config.yaml
qk_norm: true
bias: "none"
init_std_down: 0.0
decay_fraction: 1.0
decay_shape: "pow"
max_seq_len: 512
Each number is 50 + 15 x the weight over its row's rms, rounded and kept within 0 to 99. Layers, rows and columns count from 0. The size before them is the row's rms in percent of the matrix's.

# layer 8 MLP up, 4608x768, rms 0.0245, rows 1499-1571, columns 192-239
103:51 57 62 49 31 44 36 64 48 58 44 50 62 51 60 41 52 54 24 57 37 71 42 43 38 46 50 58 45 64 75 52 30 38 38 51 60 38 77 45 56 49 51 75 64 73 54 51
105:87 37 44 60 75 50 62 69 46 30 46 39 18 43 13 41 28 66 41 74 41 32 38 42 36 57 45 56 28 50 73 82 41 48 58 30 79 70 46 47 30 22 84 64 35 39 57 24
097:50 30 49 45 46 36 62 57 38 90 38 37 48 50 52 51 44 65 72 73 49 46 86 48 49 36 41 65 66 58 40 41 56 45 42 46 38 37 54 41 48 31 45 59 75 75 31 51
101:50 64 43 69 42 48 43 42 74 45 49 68 54 48 47 70 49 49 49 58 31 55 50 62 51 52 64 52 68 33 41 62 74 41 68 43 62 44 36 53 43 33 82 32 63 60 62 47
090:50 42 39 43 56 61 45 59 72 77 54 57 60 50 62 60 36 39 03 50 42 68 14 75 60 54 64 60 55 52 52 55 76 67 71 41 18 26 77 68 33 57 64 34 59 33 70 30
103:47 54 47 51 52 52 62 38 40 50 46 60 44 28 48 49 32 42 54 76 22 43 00 51 50 39 50 36 45 42 72 73 32 69 41 36 51 19 41 65 45 53 73 49 69 64 43 52
103:51 43 46 62 48 46 60 42 56 31 40 59 32 58 45 65 69 33 57 43 36 31 24 74 73 56 36 64 53 60 35 38 52 62 40 55 53 54 26 94 41 58 54 36 58 51 23 48
090:35 62 65 74 82 35 51 49 54 41 47 36 27 59 48 76 75 76 64 64 44 50 47 38 30 15 40 72 52 22 44 74 39 41 62 33 48 48 53 50 64 25 48 61 41 59 50 57
095:34 41 52 65 42 17 55 19 23 42 51 45 36 54 33 49 50 41 71 44 49 48 45 36 55 53 38 92 63 47 59 40 30 34 44 64 72 66 67 45 54 29 56 30 62 48 61 56
095:70 46 42 67 38 69 50 35 34 29 77 49 46 39 72 34 46 33 35 37 47 53 45 77 38 66 43 42 55 50 54 43 33 51 57 51 55 57 53 60 66 40 53 36 40 58 35 30
090:25 68 36 72 49 52 78 49 54 65 34 51 61 49 70 46 52 49 53 21 33 76 58 81 70 35 50 50 56 46 48 33 64 49 48 39 41 37 16 41 36 55 77 42 72 38 36 42
098:48 60 31 54 60 66 46 26 53 65 47 49 56 28 72 54 44 45 38 64 37 58 26 45 79 27 58 50 41 44 46 45 33 53 29 66 64 23 77 41 39 64 44 31 71 46 30 31
101:71 46 30 28 51 30 47 51 58 31 64 47 80 95 74 48 79 29 52 38 37 54 20 39 63 12 49 50 53 61 39 44 53 73 52 47 52 63 64 66 52 30 54 81 43 60 50 67
098:39 66 36 43 29 47 61 55 41 52 55 49 89 39 28 45 65 50 29 62 34 42 49 56 26 45 55 76 50 34 59 32 58 72 41 24 76 41 54 67 51 20 70 39 70 53 24 34
101:56 48 27 49 46 67 54 36 41 62 78 44 25 28 73 25 51 81 65 54 52 63 52 40 84 49 16 50 23 42 56 46 60 53 52 56 69 52 67 58 57 53 45 63 65 64 55 33
095:62 49 31 59 48 45 57 33 73 46 58 42 41 46 39 41 50 49 41 53 30 45 43 32 41 23 54 61 36 52 59 62 45 61 69 61 63 72 62 57 39 19 79 64 38 60 49 58
101:62 62 39 33 45 59 68 45 63 39 44 30 56 47 66 50 32 64 41 55 39 61 44 42 44 59 57 44 12 11 54 57 42 75 51 20 54 21 53 53 40 39 80 35 50 58 55 61
119:44 63 28 66 67 49 47 53 43 47 42 49 63 44 63 53 43 62 35 68 16 36 29 62 49 36 52 50 37 21 23 54 33 47 43 34 39 33 42 57 43 62 71 68 50 50 44 24
106:61 57 59 37 60 68 46 51 77 54 62 70 32 49 81 44 09 76 29 48 40 66 39 57 56 38 63 59 47 34 25 68 62 47 60 46 63 30 39 57 47 28 53 12 49 59 54 68
099:48 53 47 26 57 53 65 47 44 81 42 39 67 60 39 68 59 34 58 62 22 44 57 39 52 29 64 47 46 68 27 51 66 57 48 60 59 54 31 58 46 35 74 34 63 58 52 40
100:51 50 62 20 53 66 42 39 25 43 43 28 70 14 61 60 83 37 54 56 52 52 43 49 50 35 70 39 41 61 48 56 33 27 57 44 49 76 47 27 69 45 66 42 41 52 54 54
105:29 48 64 46 97 77 48 52 39 69 22 55 44 62 41 70 60 70 82 45 32 50 59 44 13 83 66 42 34 60 48 43 53 60 68 18 58 19 32 62 69 47 60 54 82 70 72 59
103:39 48 50 50 66 79 49 39 67 86 42 57 54 47 68 41 60 42 40 38 50 41 41 37 52 79 31 39 76 30 59 27 40 38 47 44 49 35 51 40 29 39 56 53 46 55 49 51
095:57 63 64 46 74 60 30 43 63 89 50 50 67 40 41 29 52 72 40 51 47 15 45 62 26 53 10 51 17 41 51 47 62 64 49 53 51 39 15 51 50 61 52 37 61 58 41 16
093:67 49 64 51 58 18 66 53 32 33 63 73 82 56 59 10 58 56 50 63 37 41 43 69 47 74 56 60 44 56 44 42 74 23 45 59 94 38 35 56 31 79 54 53 48 56 48 49
097:61 64 21 57 63 68 51 38 51 46 39 67 43 52 44 63 59 70 43 61 64 31 40 69 35 69 29 59 31 18 53 77 67 44 56 48 46 56 70 47 39 58 53 56 60 62 42 23
092:54 62 49 56 37 60 66 39 41 38 30 89 36 30 79 54 75 50 70 58 56 62 51 76 69 56 38 48 60 57 72 55 71 51 28 75 46 59 38 49 62 90 50 38 53 62 39 58
100:56 61 50 48 56 52 65 47 57 46 44 49 58 46 58 52 49 20 46 50 47 45 80 48 53 74 26 58 30 73 72 49 68 57 55 44 70 54 53 66 43 23 71 51 55 34 33 31
105:36 37 41 47 56 54 68 66 30 34 63 17 52 42 58 76 44 54 51 54 45 71 36 79 32 67 47 45 48 53 53 49 70 49 46 49 61 26 49 64 45 50 50 41 43 89 12 56
092:64 50 66 68 66 54 54 51 75 59 63 33 40 74 66 38 37 42 68 56 35 78 43 38 99 28 55 56 18 65 50 52 47 54 54 38 49 54 68 74 50 45 63 54 56 30 55 40
095:65 54 45 43 68 48 54 77 32 34 51 57 44 51 43 48 53 45 56 59 57 62 36 37 44 46 51 51 35 53 46 54 29 70 59 40 76 40 91 35 26 20 66 81 44 49 52 49
097:36 38 44 54 62 53 33 21 65 48 65 54 42 52 35 57 73 91 58 54 46 52 38 34 50 54 32 58 40 61 46 65 50 44 78 65 47 51 51 51 36 63 47 51 40 56 55 54
104:71 90 12 47 63 78 21 50 15 43 53 58 59 48 51 52 64 30 49 45 32 45 35 21 45 45 62 32 33 79 54 33 51 74 42 46 58 53 23 49 26 45 69 67 72 48 51 64
091:74 36 51 44 45 36 62 52 53 32 38 55 50 64 48 50 72 50 69 60 29 55 39 52 53 38 68 59 50 28 23 60 69 70 52 72 49 26 57 40 34 28 47 61 72 49 41 39
095:36 40 35 45 74 63 62 28 45 50 75 36 35 58 77 65 53 50 47 61 48 38 61 45 74 37 24 40 52 18 48 77 63 57 48 57 41 42 51 38 49 47 86 48 54 44 40 40
085:61 50 37 48 41 44 44 71 62 46 39 35 58 51 74 56 42 57 75 83 36 47 20 80 38 59 27 44 41 22 27 81 72 48 55 32 42 27 57 52 34 29 58 46 65 50 23 59
105:63 36 53 37 54 81 46 52 55 64 46 58 76 54 43 58 57 48 72 43 47 37 37 56 57 58 60 36 53 27 44 74 54 81 47 29 27 24 23 26 40 30 72 23 36 56 34 53
087:66 58 28 54 65 53 76 35 35 65 37 56 57 39 66 76 58 42 48 42 37 42 42 56 44 59 58 51 47 50 46 75 71 50 39 51 41 57 74 52 90 34 70 46 32 58 34 66
097:66 52 34 26 45 49 57 65 52 33 49 52 52 50 40 62 49 53 59 55 64 53 75 53 48 73 82 52 63 33 51 52 77 56 33 31 58 53 30 86 66 64 54 70 67 57 15 31
098:60 47 41 58 62 61 54 41 43 44 41 62 56 60 41 45 64 52 67 34 30 50 53 35 38 57 30 93 43 31 36 56 55 54 23 31 94 33 39 36 65 35 61 46 57 61 58 52
104:60 90 36 39 58 73 66 60 20 40 41 40 46 55 72 38 62 35 18 59 19 47 53 40 58 56 41 28 39 56 34 39 46 52 54 02 41 47 39 34 62 61 38 35 67 38 58 43
084:56 29 35 60 43 46 26 66 66 69 53 25 31 47 52 73 43 43 00 66 79 48 56 42 62 41 56 50 44 44 38 47 26 63 75 55 77 32 55 51 63 24 64 25 65 54 44 58
096:56 72 54 70 41 55 39 72 33 43 42 51 43 54 60 60 49 66 32 48 64 52 40 85 68 59 75 56 39 37 63 35 25 36 58 49 43 41 62 54 37 34 44 65 63 61 19 56
102:65 66 71 37 86 40 56 48 35 53 59 40 31 22 47 45 34 46 39 90 47 52 65 65 44 45 44 43 47 27 77 58 47 34 50 38 42 55 60 57 34 46 51 42 60 58 70 41
113:36 82 43 62 97 59 71 56 70 66 57 60 28 36 40 25 74 24 31 46 29 70 32 62 56 51 53 42 53 60 42 45 66 55 34 52 28 38 28 52 57 43 64 75 66 38 53 38
102:34 38 31 77 62 42 79 55 51 27 16 70 41 60 34 68 34 53 66 68 44 52 49 44 47 61 58 38 64 51 13 59 30 51 29 54 35 29 41 32 72 62 39 27 55 63 40 65
106:27 82 28 40 27 71 30 36 68 76 45 42 70 59 54 43 36 58 33 24 41 62 53 44 63 76 49 51 53 35 79 59 47 68 36 29 41 38 64 53 47 40 53 43 54 47 73 57
097:80 22 26 78 65 66 21 78 59 52 59 62 78 49 05 50 37 58 23 59 51 62 21 30 66 69 66 79 53 16 44 40 45 39 57 53 41 75 56 77 31 58 57 41 67 86 48 48
104:67 31 54 72 42 25 47 30 40 74 32 41 52 30 59 09 46 75 73 77 31 40 51 49 65 31 64 44 51 41 57 37 54 26 60 44 52 60 39 69 38 61 58 18 58 44 49 55
094:51 69 55 01 71 48 40 47 49 82 35 67 50 42 44 53 43 57 69 78 47 64 73 49 42 58 53 52 40 62 49 31 66 43 42 49 27 50 21 74 24 31 52 56 57 66 35 66
100:54 41 42 50 61 41 31 27 71 41 38 60 45 73 41 54 52 34 34 58 64 74 28 69 41 62 67 66 48 38 57 60 64 70 53 52 62 49 57 53 52 27 61 70 50 49 23 45
100:55 40 52 56 70 31 61 53 51 43 43 36 77 50 44 53 74 80 60 21 35 54 53 67 65 62 56 47 55 33 42 89 68 35 70 48 67 54 23 42 56 39 38 34 50 71 50 60
096:59 39 35 88 65 35 56 54 38 26 51 40 50 51 54 37 25 40 79 50 37 23 46 78 70 45 38 57 61 24 45 61 82 49 27 50 41 45 32 72 51 50 49 73 39 78 01 39
093:37 41 29 56 59 42 75 47 34 19 33 62 59 57 66 39 55 57 37 53 30 47 64 72 49 68 44 34 42 66 86 55 44 41 39 54 79 61 68 60 66 59 48 37 45 60 73 38
108:68 39 34 62 28 88 52 39 48 50 41 61 46 60 39 36 51 52 55 71 52 41 16 44 37 48 64 46 74 43 32 54 65 51 60 61 33 67 91 52 62 37 55 45 63 40 33 48
103:67 46 52 48 49 49 30 73 63 12 23 49 53 61 18 78 40 56 70 54 40 45 51 58 31 51 56 37 43 33 49 74 55 45 30 50 54 34 61 22 81 50 54 52 44 23 41 52
098:33 61 33 43 40 39 45 54 68 37 55 51 63 38 24 66 46 62 77 38 62 57 35 62 63 36 46 44 62 59 41 77 35 71 34 26 49 36 62 59 38 72 58 37 29 46 32 56
110:62 49 46 69 44 70 45 53 13 27 29 66 37 71 56 39 47 58 45 57 44 59 27 65 48 67 43 31 52 53 18 66 71 46 44 47 62 60 52 40 49 76 53 74 81 49 29 79
099:34 40 39 34 55 65 64 29 73 51 31 46 42 49 43 39 63 52 60 28 30 74 51 42 26 45 69 38 30 26 59 73 47 40 44 32 36 47 46 67 63 31 58 43 61 47 43 35
106:37 54 56 49 28 58 43 33 31 34 67 57 58 41 32 46 47 87 65 65 44 29 30 65 41 56 48 43 48 49 27 51 49 39 48 49 54 48 29 26 56 19 64 41 71 51 46 76
104:57 26 35 24 63 43 40 43 48 31 45 59 65 40 48 19 57 30 41 43 31 43 52 65 44 30 68 36 44 45 50 57 72 57 56 43 28 42 32 56 68 60 75 49 53 28 52 58
098:51 28 56 82 29 41 42 43 56 40 45 68 13 39 62 35 81 50 58 50 49 60 34 52 72 79 45 70 31 56 54 51 36 78 53 56 42 60 58 38 69 37 58 45 66 75 47 49
105:74 33 38 56 49 45 40 58 55 55 66 47 42 48 52 46 57 58 31 33 68 34 72 66 57 67 47 50 41 71 79 64 28 43 55 48 50 51 55 31 52 38 62 59 65 57 47 40
102:45 58 34 68 64 54 45 48 44 58 50 58 56 39 68 69 53 44 18 73 47 71 52 61 44 58 49 61 36 31 49 83 32 70 68 75 54 28 60 56 37 38 45 40 66 55 39 54
100:46 31 42 57 31 41 71 54 47 21 52 21 64 68 51 26 40 41 61 46 40 67 32 56 59 52 40 72 34 21 54 34 60 53 27 26 49 67 35 49 70 59 62 50 53 44 69 52
098:64 30 49 84 61 57 20 30 57 34 41 38 62 42 42 52 56 58 38 44 38 60 56 54 23 70 38 40 42 09 67 55 57 60 45 74 50 30 79 46 39 44 74 47 55 76 48 44
088:44 61 72 65 52 65 73 53 51 38 23 31 44 57 60 54 51 45 42 43 44 51 42 33 65 25 45 38 52 52 49 72 64 46 58 60 59 59 71 31 44 52 42 73 51 50 34 69
098:46 38 50 49 93 66 33 56 80 56 28 67 29 38 31 54 61 61 63 69 34 69 55 41 41 54 15 58 55 59 60 60 51 40 46 57 30 44 45 62 49 47 53 43 52 76 54 74
091:69 32 55 64 75 38 30 48 59 65 68 83 34 54 18 45 39 33 37 44 13 29 37 66 36 40 49 61 46 45 65 68 58 52 49 57 65 36 45 53 34 37 66 24 56 50 60 43
115:42 31 41 41 85 43 38 26 77 69 62 54 20 59 56 39 39 57 06 38 53 49 55 50 51 37 35 55 39 27 33 57 65 24 67 47 55 54 32 64 51 41 58 54 63 58 57 63
097:58 70 43 74 80 48 58 64 42 56 66 47 62 61 34 50 85 62 70 43 66 51 56 54 45 59 53 60 47 33 34 57 40 47 43 42 36 46 42 39 45 45 68 51 53 60 32 42
092:32 56 57 70 62 84 54 12 53 60 37 57 62 52 48 59 38 49 35 59 52 62 35 44 68 40 48 44 44 53 61 46 47 41 56 61 66 63 24 46 31 64 36 55 63 55 59 21
102:19 67 57 46 44 53 60 65 62 41 70 57 60 23 53 67 55 56 49 21 40 61 41 35 65 64 64 27 09 50 59 71 47 49 50 55 51 31 69 33 41 41 83 46 66 48 41 51
# layer 8 MLP down (transposed), 4608x768, rms 0.0193, rows 1499-1570, columns 192-239
105:10 67 37 57 57 40 19 52 67 66 52 63 55 47 43 79 52 48 50 57 42 58 66 35 52 76 21 63 77 42 61 40 25 49 44 57 47 39 48 62 49 49 91 34 56 64 66 26
107:99 51 60 55 39 25 70 57 52 40 33 57 49 70 51 58 49 68 60 44 49 50 90 71 56 60 60 53 31 29 62 62 24 67 45 56 56 30 72 51 59 40 60 41 85 51 50 65
099:35 66 24 67 42 49 50 64 50 57 65 61 41 58 47 59 60 62 42 58 85 35 59 34 35 18 49 63 49 39 36 53 47 25 55 53 48 66 27 61 44 60 74 36 47 60 39 45
102:17 40 55 66 28 54 51 41 48 52 81 66 66 54 63 46 50 44 42 48 33 80 27 54 55 52 51 72 42 54 43 61 46 54 65 55 54 70 46 42 62 38 67 52 48 62 15 62
094:51 56 32 55 76 58 40 59 50 64 47 38 70 41 49 53 60 29 57 55 45 58 61 58 58 23 35 48 53 53 63 32 59 67 70 74 57 38 55 47 28 77 41 44 59 56 52 41
105:41 50 47 36 30 28 48 65 89 87 54 58 37 45 35 66 46 29 66 66 58 73 38 38 62 36 60 53 39 50 23 36 68 69 69 62 32 33 39 65 59 57 46 51 64 46 60 77
103:76 26 66 65 42 46 27 75 34 57 38 85 45 43 34 69 21 59 55 29 43 43 58 35 70 72 36 44 48 48 43 57 53 54 59 24 76 36 49 35 51 58 96 55 36 58 34 54
088:56 57 39 57 68 34 72 40 54 50 31 34 42 85 55 59 67 40 45 56 45 60 44 32 62 50 60 26 19 50 58 48 32 57 58 57 44 25 47 72 53 56 63 63 51 55 62 54
095:35 48 53 27 57 59 54 71 47 53 23 55 69 33 57 73 66 49 48 53 24 69 69 48 53 63 44 46 27 44 58 50 33 58 37 81 28 46 39 58 37 31 48 60 42 26 28 53
093:63 48 67 69 44 46 45 54 72 38 69 53 78 47 51 48 20 24 39 51 69 52 21 55 51 63 57 44 46 42 62 30 42 66 53 39 55 42 54 65 75 59 41 53 34 36 58 25
089:41 62 22 51 38 54 65 34 76 65 57 68 53 46 40 86 52 48 48 29 64 67 66 39 46 42 49 55 58 55 59 40 47 79 34 76 64 63 66 52 51 41 44 42 40 52 69 27
105:55 62 45 55 45 54 53 77 30 50 69 40 62 43 54 31 46 33 64 50 58 55 46 48 58 37 46 44 39 48 42 63 45 41 37 48 68 43 46 65 57 56 52 42 39 47 62 54
099:49 33 89 70 64 57 55 18 48 34 31 46 59 45 43 34 44 45 44 46 61 67 40 44 93 54 61 48 61 33 31 35 60 68 52 53 62 60 67 44 56 39 62 38 42 63 50 33
096:50 39 43 38 40 74 51 70 59 28 48 58 62 64 30 40 55 37 50 47 50 37 87 57 46 55 63 56 49 41 57 51 59 23 53 45 27 27 46 74 69 40 47 07 82 34 55 41
100:47 42 44 65 33 31 72 73 59 46 53 70 29 69 21 65 33 53 41 61 33 36 47 75 40 47 60 67 45 53 55 60 60 41 44 59 49 26 38 99 53 39 53 47 48 56 28 32
094:34 15 81 45 60 15 51 43 68 16 32 21 25 38 69 48 52 21 38 56 31 47 65 34 47 32 60 24 51 69 81 55 49 59 50 80 70 47 87 43 46 42 59 54 27 42 63 50
105:43 65 33 60 24 35 61 52 57 52 55 46 61 30 30 61 38 32 56 48 41 46 53 63 53 62 68 40 37 35 60 48 65 41 67 52 34 26 62 46 77 50 10 58 56 60 45 40
111:32 34 80 51 62 70 47 46 44 35 01 48 62 38 80 51 39 11 70 61 42 42 45 39 67 49 54 58 56 61 52 52 23 32 10 58 33 31 56 42 74 84 07 81 30 24 66 51
106:36 24 32 38 12 86 48 48 44 65 57 46 42 75 33 32 38 47 66 42 19 66 41 45 57 46 19 51 20 39 60 50 54 60 60 59 65 39 72 63 53 39 78 57 65 49 45 25
103:60 47 29 42 64 61 36 38 54 44 46 62 64 54 52 55 65 36 37 48 60 52 29 48 44 52 39 91 27 58 66 57 59 39 30 53 77 40 47 39 68 56 55 28 52 36 26 36
102:52 33 48 43 15 50 50 55 48 73 81 49 60 52 39 36 57 43 48 31 58 52 24 56 39 70 63 57 49 56 49 57 33 43 65 92 75 94 69 42 32 47 69 60 85 44 52 17
104:23 48 64 45 40 55 60 48 72 69 43 52 53 47 52 32 54 25 54 54 52 42 68 66 34 55 22 58 60 46 46 55 55 54 65 24 69 39 80 61 38 41 60 38 29 47 58 29
104:17 38 39 78 20 65 45 47 56 78 60 18 44 44 71 66 61 53 45 35 47 26 46 13 61 32 55 31 15 53 97 79 68 77 29 50 23 54 57 60 72 55 61 28 44 74 38 73
095:67 47 67 60 46 57 27 38 46 46 62 38 82 16 48 25 45 28 68 75 43 55 69 40 38 51 36 18 26 49 47 30 50 64 47 29 78 49 46 50 57 76 48 49 50 50 64 38
092:34 57 26 55 31 43 34 48 63 36 61 48 83 59 42 45 55 40 69 58 52 36 60 39 53 54 56 17 00 33 66 51 64 46 26 47 49 50 37 50 13 58 51 34 50 46 66 17
100:40 53 43 69 46 42 93 50 35 39 29 61 51 36 46 57 66 70 67 62 26 25 41 52 20 21 44 60 71 29 67 65 34 53 40 33 29 67 61 32 80 48 43 24 66 41 36 46
090:57 68 44 57 46 38 54 27 40 74 37 75 75 32 70 28 76 64 35 51 62 82 68 44 23 56 71 38 65 76 34 30 75 32 72 52 70 52 53 43 49 48 28 66 78 48 29 82
104:62 43 43 61 42 50 51 49 67 60 63 40 67 57 36 52 48 44 49 39 61 59 50 48 54 45 51 39 48 29 45 71 60 33 42 36 53 42 70 43 38 62 56 42 38 20 49 47
108:47 77 52 40 17 56 42 63 76 51 70 64 71 62 45 62 55 40 29 97 39 80 70 57 72 40 44 73 14 29 43 59 58 39 62 44 70 45 15 30 26 34 56 39 46 48 52 66
091:59 36 24 46 36 49 63 34 55 79 39 24 51 68 48 59 72 58 29 46 70 44 37 78 40 26 63 54 35 63 46 46 64 36 44 46 61 40 64 55 50 33 44 28 45 36 22 65
089:59 52 29 81 66 36 35 29 19 61 37 42 36 50 41 74 49 57 57 43 41 47 51 42 54 40 51 43 59 68 41 57 48 77 69 40 59 39 62 41 41 45 63 49 40 60 41 67
100:37 47 51 30 73 42 47 68 55 61 80 49 48 42 47 46 50 54 55 28 29 39 75 54 51 44 61 38 49 48 28 66 32 66 22 52 61 63 36 58 60 49 38 40 45 29 78 52
101:76 71 57 62 50 38 35 31 59 69 53 57 40 39 38 49 56 67 42 33 42 16 63 55 53 43 63 51 51 23 62 63 73 49 51 56 57 39 55 29 78 52 62 49 26 23 31 46
090:40 52 35 54 27 57 67 15 68 66 41 56 63 51 58 50 58 42 59 74 45 43 56 61 34 52 62 46 41 45 61 43 54 60 69 46 31 34 65 55 51 60 56 57 66 50 45 44
098:25 32 56 37 53 64 41 49 36 58 46 52 33 51 50 55 64 42 68 52 47 44 62 69 40 73 40 77 38 49 54 56 75 48 56 36 66 28 45 40 33 66 53 00 62 64 52 69
088:49 56 30 53 60 50 49 50 49 52 38 57 21 43 28 67 55 48 39 35 69 37 59 26 74 45 35 61 57 65 56 41 52 34 52 57 56 57 43 64 49 59 62 34 43 23 48 30
106:70 47 64 19 38 61 61 44 40 49 48 63 50 46 37 49 68 29 56 57 50 64 57 61 45 41 51 57 25 33 79 18 32 44 25 24 69 35 22 56 46 38 43 52 37 32 43 50
089:38 44 50 26 59 75 52 88 55 32 48 51 48 43 39 48 23 65 42 30 37 60 77 29 62 32 55 45 72 45 45 59 43 41 40 14 70 47 24 49 50 39 43 49 59 42 53 56
099:54 44 59 75 55 49 46 48 50 20 36 76 49 35 60 62 52 36 43 54 56 70 64 38 65 38 53 67 54 43 70 55 49 50 59 37 60 42 34 74 67 30 35 63 33 55 66 69
102:40 43 35 70 39 23 34 41 58 46 70 33 57 48 89 54 72 71 59 44 21 25 69 48 47 39 30 41 35 53 47 67 55 69 59 69 45 49 43 39 55 71 48 40 39 21 62 31
103:53 45 61 68 53 56 27 73 67 25 36 46 32 33 47 78 51 42 34 40 42 80 58 46 66 52 48 74 84 61 39 43 46 58 35 37 81 51 74 61 49 42 57 51 65 29 37 55
079:42 60 52 57 69 45 48 30 42 40 66 56 60 53 73 31 60 37 62 55 16 43 57 51 56 70 68 52 17 50 60 48 46 31 49 53 33 67 51 67 55 55 63 64 53 58 54 28
097:36 53 53 40 65 31 48 56 69 28 61 48 44 77 45 54 46 37 29 20 49 30 29 49 55 46 60 21 80 48 23 65 54 44 62 62 56 52 38 41 54 00 49 49 38 52 53 66
103:33 53 43 48 71 33 44 44 37 53 72 43 30 82 57 66 52 39 57 71 47 61 51 45 46 58 65 47 54 45 23 42 61 57 58 36 62 53 77 67 57 58 34 49 50 25 50 10
107:64 47 67 41 53 53 74 49 79 49 53 55 39 54 69 32 68 05 57 58 64 51 61 48 44 71 52 62 54 45 31 43 59 47 44 58 13 56 36 48 30 79 59 63 35 32 43 78
102:60 32 50 60 75 55 73 80 44 40 41 64 55 50 26 61 49 63 34 43 71 52 43 57 19 49 43 43 47 45 54 44 06 42 39 32 66 57 61 60 25 66 00 44 76 53 67 39
103:64 75 64 36 31 60 35 79 39 69 19 30 55 47 64 57 52 41 33 38 61 56 46 30 38 79 45 56 67 36 67 35 40 55 34 58 66 37 57 35 20 28 61 52 39 48 54 27
099:44 76 48 45 79 57 48 28 50 40 45 66 49 60 73 61 57 53 43 51 17 44 38 37 42 46 34 35 49 56 58 54 57 48 52 32 28 51 05 59 61 57 44 51 55 44 40 39
105:71 39 44 81 74 47 78 65 49 37 55 51 47 58 18 28 30 49 36 27 55 58 48 51 50 61 52 51 29 63 33 48 44 61 31 59 49 44 38 42 43 41 45 44 51 33 14 67
091:44 38 27 55 39 43 56 47 69 42 43 35 52 24 57 43 73 35 44 55 41 47 36 81 44 61 37 70 32 62 68 56 60 70 71 38 99 42 66 45 45 59 30 42 41 45 49 33
101:67 72 25 77 40 68 48 73 46 30 50 78 46 89 48 59 30 36 53 55 36 76 57 70 53 68 49 41 45 58 56 56 36 64 43 22 49 65 69 20 48 33 47 67 63 75 47 50
098:31 58 33 65 52 58 39 24 58 78 29 43 57 56 44 92 42 69 61 31 51 65 38 34 42 66 63 45 44 63 38 34 47 56 46 52 63 18 24 59 88 50 58 34 37 61 35 23
098:59 49 51 76 45 42 74 25 25 59 52 61 18 41 53 57 65 47 45 47 51 43 44 47 63 39 37 40 27 44 61 48 45 40 47 63 46 37 44 42 46 38 34 28 50 50 40 56
096:43 42 47 43 60 38 67 57 65 62 51 41 25 52 41 48 38 34 46 49 74 56 67 67 65 16 59 21 67 31 26 57 14 49 61 57 22 44 55 37 32 51 66 29 67 33 53 43
111:31 76 67 52 28 89 23 33 53 51 20 60 47 52 30 53 30 69 29 63 62 39 35 73 59 78 76 82 45 35 50 36 47 64 27 54 54 75 63 60 69 67 58 27 56 54 43 48
102:46 34 70 56 58 47 65 33 32 39 55 42 60 53 33 66 45 70 60 45 43 19 53 50 57 47 67 45 41 77 68 36 86 59 50 36 41 61 35 62 48 48 88 26 47 37 61 66
100:56 39 34 56 41 50 19 48 59 63 45 51 36 24 70 33 55 52 39 53 49 76 50 56 65 42 44 77 72 38 40 29 45 46 34 61 46 54 38 44 51 71 38 38 34 51 60 10
106:53 67 38 27 21 57 76 40 56 66 33 29 47 53 39 15 39 56 48 59 52 54 32 51 55 54 41 40 51 39 58 52 93 47 54 60 58 61 35 51 20 66 77 55 43 52 44 52
100:49 40 61 51 42 47 37 66 43 62 68 56 40 03 62 41 42 53 64 42 50 69 41 38 13 50 62 48 30 41 28 46 53 46 46 44 42 43 49 37 82 37 38 35 16 61 31 38
108:15 54 64 33 24 41 39 46 43 85 53 33 31 51 23 64 73 59 70 53 43 49 60 51 73 61 57 50 66 38 26 54 13 39 62 37 53 65 43 30 51 31 60 52 24 49 30 53
103:62 39 71 33 54 86 60 36 65 37 37 64 61 42 50 32 14 71 53 48 13 32 42 53 64 65 49 78 50 62 63 69 47 52 59 48 78 60 52 54 53 44 75 42 66 49 62 33
100:45 21 37 45 51 47 60 41 56 64 35 48 49 90 61 37 41 45 54 54 68 28 54 54 59 68 41 76 68 49 66 78 61 53 48 62 43 42 58 49 52 74 48 27 39 36 42 40
105:27 55 64 47 47 31 64 75 51 63 40 28 57 62 54 39 50 56 38 48 58 53 29 45 57 66 52 42 24 37 46 37 50 33 32 28 37 51 44 51 59 39 49 00 47 15 85 58
100:34 43 49 77 46 23 47 49 60 42 53 51 31 65 41 44 48 40 58 39 63 58 34 14 44 63 54 65 53 56 58 71 50 58 33 40 55 74 46 26 56 88 47 65 44 62 36 48
104:48 46 51 43 59 79 37 40 30 42 41 55 66 64 43 46 47 63 14 65 56 68 63 40 44 43 55 71 16 42 44 48 45 65 41 46 70 43 81 46 34 48 53 14 27 38 50 57
102:62 48 41 50 57 52 37 01 48 52 46 61 62 39 34 21 76 35 35 52 45 42 40 19 30 52 49 84 18 37 38 73 30 52 68 24 56 54 44 34 44 38 43 65 40 44 49 14
090:24 67 33 17 66 50 47 70 58 24 53 44 43 51 58 45 60 49 54 30 55 58 42 80 33 42 49 62 41 63 30 74 35 47 35 43 30 29 49 42 41 33 83 26 44 50 52 32
099:45 45 48 67 60 50 23 30 61 66 45 54 52 68 66 79 31 36 55 26 69 44 45 69 59 60 48 61 47 48 47 63 53 54 69 80 47 36 41 34 59 28 45 41 40 37 79 50
091:50 60 48 62 29 38 75 41 54 37 60 51 68 63 49 66 51 47 56 70 58 77 52 38 50 63 36 54 78 67 33 31 63 34 36 53 38 44 61 26 49 62 45 53 59 37 29 44
113:48 51 32 49 70 47 56 37 77 57 53 60 55 69 62 41 62 27 26 41 59 71 65 71 39 57 51 41 77 70 52 39 80 40 54 66 67 42 37 55 59 82 27 50 22 42 59 62
102:76 45 55 26 51 67 33 55 36 60 33 40 44 40 31 53 29 48 46 64 68 55 60 79 71 58 68 38 33 50 22 56 46 41 51 33 32 47 56 58 49 57 64 48 45 55 38 45
091:48 49 64 05 44 31 46 24 42 29 35 35 55 42 40 33 51 39 65 58 43 86 61 51 41 27 49 37 34 32 64 49 50 44 51 73 30 38 81 49 39 40 68 57 19 56 40 50